From a checkpoint of a small transformer trained on Wikipedia: width 64.
Each number is 128 + 24 x the weight over its row's rms, rounded and kept within 0 to 255. Layers, rows and columns count from 0. Numbers have three digits each. The size before them is the row's rms in percent of the matrix's.

# layer 11 MLP up, 192x64, rms 0.137, rows 43-191, columns 0-63
110:173126106109158116107140100081160170128129146122173173116104170147106131080122160149108086124150100100093110112157110142156116132124133127144115097110095138145119112106121134155114161143147127
105:138105108109062120129118099147121100160178114142136132116136138137127137127136076144131100140116069166120149115154099124110139133088173126123109127101150166177104138137116134122174128106137123
094:156118139132110083160087126150095108137108108163099112115091144146112154149150142130108106141146092096136137171144089119131172108121102152169143126102116142104133172086133143121130112123127178
097:125137134119105124124133185135126150144148135157126146128130173147114096159162086152137159126104078145124111149120134153145155105145154139116159111118152093077126130084117068117087115113115127
100:100084181100129147125120145120117140159136109102100135111142153140137197073144078131120111138132106141113118134127111148163120147160098123119101130098136105122109107148132142175090158106145124
117:141126168117085117129148118152114107142111151130160115124079174082126098159183113154150136111107160171119150126115094108092119099076158143130143117153116144127099121134111154121134113144113121
097:140111127086129163158154094123127145152118125118102126124134169132129126073123106120131133148132108114105129081156179111071142109124158130158125130124127123113163116125119100068169163117145162
101:145177115144086163124122163155123123139184160106114130110114149106138114135083151163135097159148101104147116130078119142112131112094091137113166106107146118133150134129123166120111092093115134
123:143129115147136081149117134091117103105090147177138144113101107147085150118113101118109092095122170090159129165113160114139168125140154149150122138136159164151157119132129135151089106100140132
107:078151110150110127132106127137132140150124138123114139131109133101120144148137127138112049134129120154120139145109162099164114118116172078155113146160115126157125138087123185173097153153115126
104:164110116127130130162145118125142128085102136123093143105164106131162135106126110107152142167087145126149098124155137137105114195148137137082064101135145095114150144133143141092132141128158118
102:107126147106147104125129156133139130096134136132127158118087140141166111160121131138103124071086133097135108147084156136169144148109135098138169154109093126144109117129123145176144150079093095
104:121163153144092123167107169157063122117155116149099102107125145124107094146142163160195093100119123135151147110160129147121102123122140114119089151131133128139132164135105108128111135127096143
117:153110102119088095113132138150116135143119138160115113159123134145094125126139155118199124124099122106138128122128147144118115145142126125098176106186184111131115098129104084160083142116155125
115:105128156135147164089155150108136121130128104075099166139129129169141137114132119145127122136162114166152105107114158132147105157143092079113140129099084123110141100115173161116149092116149101
086:124108140085111145097153126107139200153131121138158154115121167146105163077153134097103137118098135098151143130125109116118104123114101121161114167167171145134153086139128151119129126156139138
092:103117132123074140152104150108145135132142103113113119084140165151098107124167148164111104136136108137093139120119154099134144101068158139131122192137146142152158125136091113138138090159129145
097:125152146119154113111076112141100154085132153109113135178114135137143111137162084113143139134101126118165144051082106136112136163127145150141112103138125143136175154129138135110132136096141111
101:155100118118148119106150123109128111130151095151155101170135149131143124187096124121098144169146115152156078119131062157125131114092109105104136117112137126103120130117114153169160130128114171
093:140130155093106131153136155179134087132130081125083110152132124142133172103104098121099149097120188140146123125135143156112101125127140117116100140108132101197139144113091106136135140138107135
099:126092152134117188162128121115113142098117108162129053123107129129124140107160155148098115152138103128129124107137102133111128102156107111172130148141091147157158129187131106123107119141154102
093:168107134113126082123123127090124126141127126112108088142138107123121146116112162123147123130128132152126155166103124141194121166138104105142157107115167078131157154166078098132099092115110121
100:157143120107093145138139112118133132091099148144147175099137118141106113093137134130179088149171122121107191091142131142151114119104159117161153087144141101084118120088142128122141137121146128
100:157132110156175133112123112132134145111169112117143147080132110113142170098108093132129194128105125176089149113123129128126132119062126133099096148112127124178112127103102146128136128131103126
103:146139155104162121156155172110127143144129108121100126087080061138150159118110111120138123169154128165095152123109129109139115090148168141155144101134143121137122147119125156131106158115107083
089:085132102118147106148179152149154100105151104146143122154133156137079099142148122137149134112130102146082114110155117137143152117100180158146131107140174079084107133129114115140151143120121112
097:125165143162062096106142096151123152127142093090161158154147148085169111158128112110113153154140118111102102118096107118127129127141097144124123136147100164095159116145101099138137107139152125
098:123160142113175146133181113099135139103108137150131169155116110135097131125116129104172107104147123131134098107129086100080109114144145145129132150157104141126127120153133162162154143060113103
098:103123077133156117160120123186093114120172130102122115088138108101129106138179099122116121117152144177089132143134150087156135119099147111147102133137083126134148127115134140147170118125138101
083:180177123147105121066123143126146097115134145105143144112116151105087139086098118146141125138147117190114104128161143172129122132149120108125102102145116154107171114138134121131109148138120084
114:145117166086125119138075082147125163103160106122132138149137128150112150131133052081124132138132120147113073144155100164105107122137139144135153128102160119145110128148089134128149149122123118
093:126126166150109106152136105117157128111103158110124095083152186151127144185146144124117145117130136151101178125103141093123109121114129116146150112137154058118155146109132122120093152148150128
105:166091128097169112142165155115101138122145130144130142153138138083136165068126137149147125144154128132149165117094141124122083106147106143120130126154145137097110147151124112090095107087138081
105:116116118129137134158139133194161120121105150132107152158141126112139124142113145093132148134089126147105095118102124130123114146187173102106111145160133065141138093142078143142090137116127103
090:105112139125123140148146089174185093122143102117093137139130105140141115130127152142101161144137112138116154072115158154121089145086122141092136140113136114125127151090121112094126146186167132
097:081114160133141136132109127133138139190118148113131131117161102092096114081135122154100096137122180124109113133125175122145074130138081116118155119142112133152107119122130153129174148152095124
089:172131132139149150172124103118121110099134110131123111169123143116135135105091150135057127193140116131123103145090118073135127105103124175155132118124127104157172106121111157135119118122132120
092:154107126116101072129099134138120132141137129118131102087167079142142108110131106152142111129124139148094133152155164106140127198136099119140075117141119134130111180142128135133147177099148122
100:145113099079138103094108112130147132101114156147092146100140142162162119146150132132090163097125113108118115110119144110091141152100108127160185098165129138106133086115112173123107153133141104
101:145132103128140134113189127097098147123109117162144113086119110114114122155177115165106151175124109120108106154110069152132183143137089118098103140139130149119144126102132121133144135099155144
102:112108136129126117143108138185101053148119115143139156088113158099156132132146118146112160110115135135113128164150122093141109085107129136112178126096122152126147116117091157159091141126129163
089:119119120131110135143142118100127122116145153131143093141138121083140109134160108181118131143099089136089146140102160090137160124149093136141151152124097102142170098137072131181159120148161125
105:157114117119134129073145100125087129150146153123162137185091126102122147145084111152148123127079161152152138111105138102107119138103096128105132136158139139142130172087159113157135148156106135
111:122112113108131178164112102138100142139127100121111129161122103096134075134155133119089145110118135174087128135142143116118134150167117109160154114135151095153154145154120184139139146104151080
087:147109157138124156175144153071112136154110104133126082134166123068124150106125126125106124167163182123120174111117127121161132097145124122123152143126152126110135155111138099125144130127082103
092:153148103102130124135105165185141143113115176114138098148119129110139115113065118130169136124109121122142152171180167107104129144105114120121124137178159121134122094134120128107125146170104111
077:140194154136117114139129131132110126133150152119104142128155110115069149153119152127114107139127138168128136161139087171153148129179118125115120110086130117109136063170105151114153124101116123
094:126176085116088141134112099133108125105107190164113140119097140116142153111166100128145122167118097105155137154148131150117145132143188100125134123101142142096135122115124114155143108127073136
092:114140114078141147161101155128116174144132138135117132156130152167138138099124113125134101107093171128131107126137105102137145126058074140141134171132167147095136130120116117124150170113154099
111:134137134169073121091148111103063156125129098133111120130118131142142153107143150115134183158143135109116116159132132121116123096129143139149114112132133132092209165103116151125113138106148143
103:134178077079111144095124157125119099099111147102115112142152166103118130163119165170137115097148135111130175134113104146171143125111108107085148108113150111140141131103144152108139135113094130
107:155125169112116112144167104116108123094130116123153161130122093117148144149163154099135088148162131127064181057158120117122125129099129122129106137120147096154115146120138106123102123132099132
096:079121129119124130133102140166114124105150114149127132106164100171148106129145179106100107118137117115113102128139121138160091125161146135126097140135099097136119120144156072114132125204126167
102:128144154168133090097105137141115090123152124156128110150127109080096117170149105135119093154155150123080139153097134165111125117141099138145155166151171170117126097103139116089118134108125122
088:136131109185153123132164113098157103100122144117133151068114127114120128149098153102146171117132158150143133136139131109168113095160101151109116136104064120141093140135121100095141115113157115
101:183183120108134112114103123112141139142132133100104103102149152166126119103106140123129136092117121122117159125115094142107143165108189129112069144124128149158158132128122096107091133095099152
096:124142162077139142061159089108108123146138142143133149132127126191142129138087136118119101136089131169133107117099134132097140142126164124137159095107134104152135163105116150161148127091128117
105:085142115133142151135137124090107115133096079099106134184096135107104133084125139131097108167167114114176149103160126144135156094139105148123110115103121162139149140132122145152082144142142149
098:131109162132125112150169141125146089075136147133137136150118134146123109128184118065114112100160137161168132090086116153113148098130143127158102097113105123122113121124116128163089144106156127
103:144114117098096112125159129132147166084125138163073139137179097146107096107141140136115145108143147092120153119129140075151116159107136129157148133104145109133100150129144125130067108125168140
096:129136132151157150101173098137165115134163123157132112136135120129120134138173144131083108109127124131096119126145078152127131142137112106147089118129089103096127075154140157094184149170118130
098:145168104158123164107105165110101140134178132134127140116102103148110118165139164099133138140114145138081102112135103134133121136130136150149112182119129069132111147149152109119158084113146083
100:126127170115138156119133159107115149142126149112115139068127131158186129138083130122093104113179146105128132139086117139128116089139122131131171127145153162150091084148130132108136140110085147
104:142143136177111129114098156131060133130119119152166110167142138118151124153117101121113128136100129143114141116132134128151108130083185171099148168123156112155151143086077105118121119142113128
103:120139155099121144140105120089088187099107112149126141132112114151137148106127088156111140151130159113158112178149105107127132131119121133174131119169152105090154175106125100076113126129123123
099:120101152097154125158147163135141169143128174160105124156130142105119109156127124135104126137137070106160102142150157136131135104122167106087122155116152134116117080143079109138097109164146146
094:133128149172133112079102128080122128125113123139089124106097102129074122123145054134148136129148093140129159150137153117128162136130128186116096141128156160101131129102128130115163142141134147
106:148137128082130121085125146124151154135124094167099184121131117153151128138109110154110121136138147146121105125194129140142065119127134146083124146100156124163107158134096138157115127139094104
092:120167113148090151126083113094120141101128108140098087144101178112101113149122147128146125142134139140092135140147172116156141098110128132191141125154152124133141137135139092185118114141171125
097:145157169145113121104124129142145109107113103164152080161129155111124103079135121156090151114128096090102129116144098123112141138127159133097078159118103115139162160136115136151159159171116125
095:136124094162101113104149138155164103160150085106147142103162139158150123140126106109167131113139157147118140146136102121135105104150098167149112161057142089133139117116110132154098093117115140
105:097119140119149145126159121148126164151090119177152079154104151131160090129134068124120145139109151126149106118138137158133105087132088095121122106157179129119123170137132113125118149122144089
092:156124143095116127121095096102115129132152126136141142129113125167166161125121102109122111102162127136149072130102103138113120118158155085150128104123146166188177127126112108175138142171112132
096:116118138155130114158126122114063106146128123168126138156111134124110125159160133105148143090117140124192104115162106133127135126075070141131113138108130116107144135122172135091090112168144132
097:109133152144122099118138152058142088153143148152183085137104167100144130075117113163130133144105133114101145159118133142133139126114154121135100157143140122100113120132073110136133153125123164
097:095122113132175118115149124113129120129087087108150145149085113157129135068143106102128153133119144100111115167115086149130121140151121109140155140125151130149143138176082097163163130135103164
097:091140101110134119119144083108122133137106104133135126113139151131165169105145122131116157076081133157095115153149117123128154147128160114126130184149114162125151101104148147130177108095089160
114:124153103124097155104153097098106121139103134175146108108152136109112149127123117106117114164086140184120110138135143102133160138089126111143121138145143105155082176128120127132152127128143202
096:158125158131101122101114106127085158118123119137165152131131151145108128137127155139094112098153109167105123153118103150159167112157104069150092123089155142151101163133099159160144130120120098
100:137159122096144160159095135169171126083118088139118134165117095125162139109106130110118140162129107182133110169098099126146098118150164114105126134090122168105149123118110153111118112153131125
099:103121105158127172130146138112115099162120135124132150097113108113125160137119143143103167150148106134117128103124128150144136115158106129137063059152135149175133149129152107085115121175104149
097:114129094133116157144173125114159142161145141139118101124143125102120116164096100133132086119084118095115129084118168148145101139098118117124150154161141141139116151197109143098115091155150137
102:157127081118084132120097167105113111141083125120138133139103082161124101131153145157119146114123121095149165149146106103159123186138120156158104133126134173123121093119144135145116114101092100
103:148102133157105104140155140112126145156119133150105097082177126102126121118145112123111141137066137179152162151087148116117143130105162125133123153144114121088124145125131075153178114147130117
096:162152130109138130133139144143109142151112183152147124148123136140141095152129191142074077129131155112120136091096149088106147085111131145109158122133110149128102134117116136117113142086081112
095:161115149088125126095120124133157166122163119145107165191137155104156140124118142157148116152117110165133095120095108136163132126140138125132134171126106106115086076140136119109091145110100093
096:096165105158112160134133148104121163162129148116117090102094140138142120155082111138152088097121153143156101108106109103148143108169120130109108175105147123121145139139177147131105124128146081
105:087099084115113148101133159118151129128186118134104154143097134103144090138128132178144140120119144099113125122126134178148081150138135115142122134099117153124148159155090121146177130095113097
102:131154159117108129120132160136100114119091109136095167105098134159177146169123139111110140143085178125089109131108155113163125134115141134100110172092141098131147128115132134153115144137112069
096:124130109159129162102144185138135112152140093106169143184134089111165152123116113095144127125158133143114097144112103144061153113105111135113106111138131116115127141123131093126119152138110182
109:108137154124149136144133116101137176092080118096131156145138118140114098140156146130131156161136130125109150117112096169074118157139132123104100161087097061152129126155112126113116128145150095
106:086132131155087135139142152149111096094129080126096112147126125105135096117136121156109147131121170154113115134106122115124129097110127120132184135133138107142167157131099189160110141110093179
107:137150137091182121156135150176118137139141136123140091143072108107159148146162130151112083155115134124151130136116109134108139075120109170138136129122117125099119129123158137078099116179135147
095:176145168125095133115123157136142126088108160125107173129162147152109105138141097123119153123134122090114141166133137161155122105136142130128118109157134058111151158119138093082129113100109098
111:160166114125136104151095150115121140152164137124134145101123160094144112136120141142157113153106122152139115179131130117110078073153133141123131123120171120085083130136123056147133105144135128
094:158113117170130129141142114092128191151153123155110145126113106130075118127123132118120131132105117126171150121143114121127073106112148148146109137106206121114126145145126138075092111143152120
107:132129144134101119093110121118128118085110110150109120135115142154172160115142117155111164134143130130148093115186165121143105140136149095159138131138151179100154107120083142095075104119126165
095:111107116137148147148142159130108151123178099179125149110133156136111152108116163116134135120103156122172122142090123142117112095125106117188120114183106084097121119178109115125132143144147147
101:139182145123106152092157139140133109109154129123172124130167078115121138151115104114153089147173112138097131101111161135156144145093120153104118124156149094153140110121112133163094109151088117
092:115137160125138109133078136146150140143133150156134116128127088130108099085157121108162114085092146170131078181094138098151141128162107101132119149145157122101147118131140122127109123149095170
107:120133127128138110143156139089140119110111136138116107168139181143099126139114135134130141106174124076108099087130091162129140121159135135133135135110159130078178131128126119114160101064097149
096:109113120180192120120131090129078150142094115134173085148147100125126083130124130121120113145115147129162147107115131111141123109166094130139095109132154112164164135115131144137144149139178141
109:125115091152125126118164126146128149091099087150173118118131134128081095132151147146119150132145087163140119149131165121106133129152129149128129118140116131066145149188130112114078126120151084
100:149107143141073167151101121117120167141114144101094108132111121129134147144113094123170115140137100123092114119157140108102154140151109156106112109135103168117071110161134158129162157135120079
106:133114155119132136138118116083112105181145102179129118112119171119124095148154104112168149115072111128118098101134089157118137165136128117138118127141172127134129158094129132155130064128141123
102:138161120171148172134137088152109130144102132105102126140160129103114100096152111094123136127134104084077144111123123114111165110173130112123125115094161136133167128147159119140092130163131080
121:142109063151121131131085148159183144119160137128113126097143141123109145125138159160120114130141130137138130173115093178119139176144110078133091100126133107089115113123101143112105116122102115
106:119163153183154125126116105149129137146164084129101138151136124127125147162118088121124117155152108109105067119125146134105140113132094175111144130142105155123134148188122098107113119133136076
092:106105146126151132156183171102140141131114148119136109156151121148104104136130108134143103085131110125143121133155176136127137079110137123071191115142147140119147138162123121094114176114121104
082:087122153142151145130095088129114129151148074171114122126142168135111125112121122134142120158163104131122110164137128140095107105099175147129101109140109183152084142151162130130133129107140079
107:095154138130115165105121122095120148137094152138122104126109157113120146159142115119118159147095153149114140206131149133103140171154124098125166119110119083183158107107133152119101119132149120
099:178114130107150071156107118127118142152107119132102116126117152163104155111163167125103103127138138134130141126157070153136111097166138110139144117130125089120132165117166116154168086105104128
114:133153155100150132117118144110094137172138115081092150157116151120099143175111142100133119128134129112102169136143150118093159132189118092142164137125115128092115121166100112106135151137127083
096:094117167142174105111135162114112086173127121115129119150127149129126125095123105115159102123155127122149075086121134186168130123106106130130129138150132128106122147117157189144144100090127117
101:107109128117116165157172179157150117129135088142145128120185123100170087130155107119105128120111153160133149135132156111079138122148121112110081129140089115127100133115143095139109166155116130
104:119135072148107143116146124120157078158127065093141145108116142137149123092121117148129130142140168107155135148146154164142111115158107116181133094155139092115099108111123151137137108157107102
096:163131146152103086096133128160157105130160148106153136124136147106134181098141182122120111134123108134167089175120108150079147126165140112135129154110097140092123108114149111139121109098103131
102:131110106170183142151125127093139159143134175132144119140151181158106109154098148145119111158141123109127123155151096115087163089149109117095089119109107099119127096164102131119154123123130124
091:163098094173146121167117093116125153154154142123153116126166139086112089113174150122135146094133115102151123121149146147111145139127087130106086156112094110083133142151124136154119129134088103
093:152175126133102141130143113088163132117082145130115142105135144119148120126070133144127158115137194127117156157123120141114092122161106132138152130111078108109102122136106122097091156157160157
110:131103132132152154104105150070136133104137125131132147147089115136110127166141154121115111149178146108163135118086167133141130154095096164098158126100112104130094133147138084084133118101136162
105:145127099131141112133102142110153183101164090091096135114157084119132158135098093115114141116127115159102134100109127114118106165131104154138155150098149121144102175128082133181120118145133133
094:142096144123115090112141134118065110118171114072114117097145123131139146127114122109173148102133109154134125130130124129130134135121167148152104121150163129109129127104180158078111138146078163
098:116131095118114138092098157176088139147135128094134132093157119106164165135114157136118100147110109134172057160161141143118144124139137136149107076157124089103123114136138116117141141108128135
104:137166112128107152146128097111117096139163146130110121141155160108127095079133116181098092126148161134146102166154123127111119125169129123058100142123092128104155127108137153098120123152132148
100:100156116109153116111140127124105095133146122106131134135115108136128106181110147153140142098117126163126068181121174162163126089118114077175125113138139132136147131156128118161126140177134131
084:140127111134137143153164148060134135116069159203137126136124130125128179138130127153129079144113130106112097100118122134131156131121092132103132119113108100108118138110180153143142104130129114
098:142153174134130124124158101097158127166161162098117136173104157110136127083165124114112109102143121117094153129152148187114121131102132090110133161131078154113155118129142136108097148134140118
104:123155126141143148105173105130166104089155124129121112109115154098079116100104134129122100100168123129164085139150135125138172141133115119102120162159104118125115094160134196150125109105144126
109:144134110184123118107107151142120114131156123131131161138142147135161090132155139139143073114126188110121124090101188100143114156121182105116114137131116101121126075104135114145106109119132123
120:126119095125152188152140138105139144163134131105179093139134106107153139130147114157127121128111115105084106094083157121139166168132104128117112113109112111107080148127141103103120171122166140
086:122128105138136143123156147124088106152108098095182142162138127129093103084152100103128145136128137114097124156102106119167119128168117122161138109168152162113107084152168133104128091135105144
093:108128114146050129122127151134147079116134138105123133127122141162127121178101161155124137115173150093122100100136115147128114107130092132160111132123118185111150136133146149071135160126108120
091:163162133105120081136133092146153133147162140124132125146166129139092129137122108126096136089154147106111115110146134110129141128136115171084094136163133127096125106137155079151190170123103118
106:137102117154126112157152141141116148143125155109121120184175082146125146127126105095089126129114138151131105137086145130151138104138141105167058095086111129124139109135123131156179102123112127
107:107133104117098123143129160129176130126101111141125137062105121144117152136117140105104141096158135125141152163154106101154119102137129130078164172184117103118128119122143155144114139140085087
094:083172117130110137104149178151108103097109131100137122132133103126088142178154125106142104141105093108119100136169139155144150135143149138153126123146138135093136092103161084153111081114119143
097:182089136125135124160105092135144115097160150102127184096174137115112148101150138114149115127122122150102134128118134121130071113103129132165178163110136151122138082137106124112118144117160112
102:103121121106143109169151148146159138164108140140136160092141127134144128138095117152120124122098155171139108108101134102161125147119109156107119102112112130137172122101118104156204133085089104
095:143127153087090158173148126091124130152105112112137153143126129139110158116100134080139099111152172106165099153127128150124126110133123143144147137151083111106139054113136116104110130107159150
100:104135112093166136117089098101162161133078128120133143109137141139154161125136160134134129119154128140099154116107105090104113142152113116114123144120137081174166174120151099097184134116126116
100:124154128120140123108126094179132153170141116134116118131085099121086167101126132113096121133131125131153109134141106162123107133158100183117121084157087122165164136126177149152095148110134124
091:123078155124090111138141094121114167118151082163106091112117113134143115115154085140108122130114103117146131138163104161123161150132118136132142091112144167136153107072162162124091114109133150
096:140144142149106112126160124124132151141132119084116079132094111148140141107188107125151156122150092143107132116130119152079145135135128141152162107093146098128170133114115098092085124149149181
103:148128124180125113165145150153134147120090130093091158140125098107088109124102152116143101142163139103134059108153146115116132144167147137100142105142130120110101120115129157112079141130165101
087:135109147162177155096182139108139125149114136112124119157135136146141148151135122103138094143152112097112168087137118163150102145116121185109137140145079091151143137105089116159124130145098114
101:112137140121183084112161102136114094089157115112129160114138123108099138158102104125155078117161117129169119110111153139131146113127162119139105163127102159122112144117124132124168083092094108
096:165078098116143110131109168122091152084112126160088126115158080111158127123167151135151101107120142127135155131135152109142147106119134156140108115140092147128131180111085092126157114130118149
106:130124183118148127132138116070091150091115125127159157146096093135107116099170101104121138123141167126137122154149134121137125099098136190107135111096113134134149137161125146157139117108137182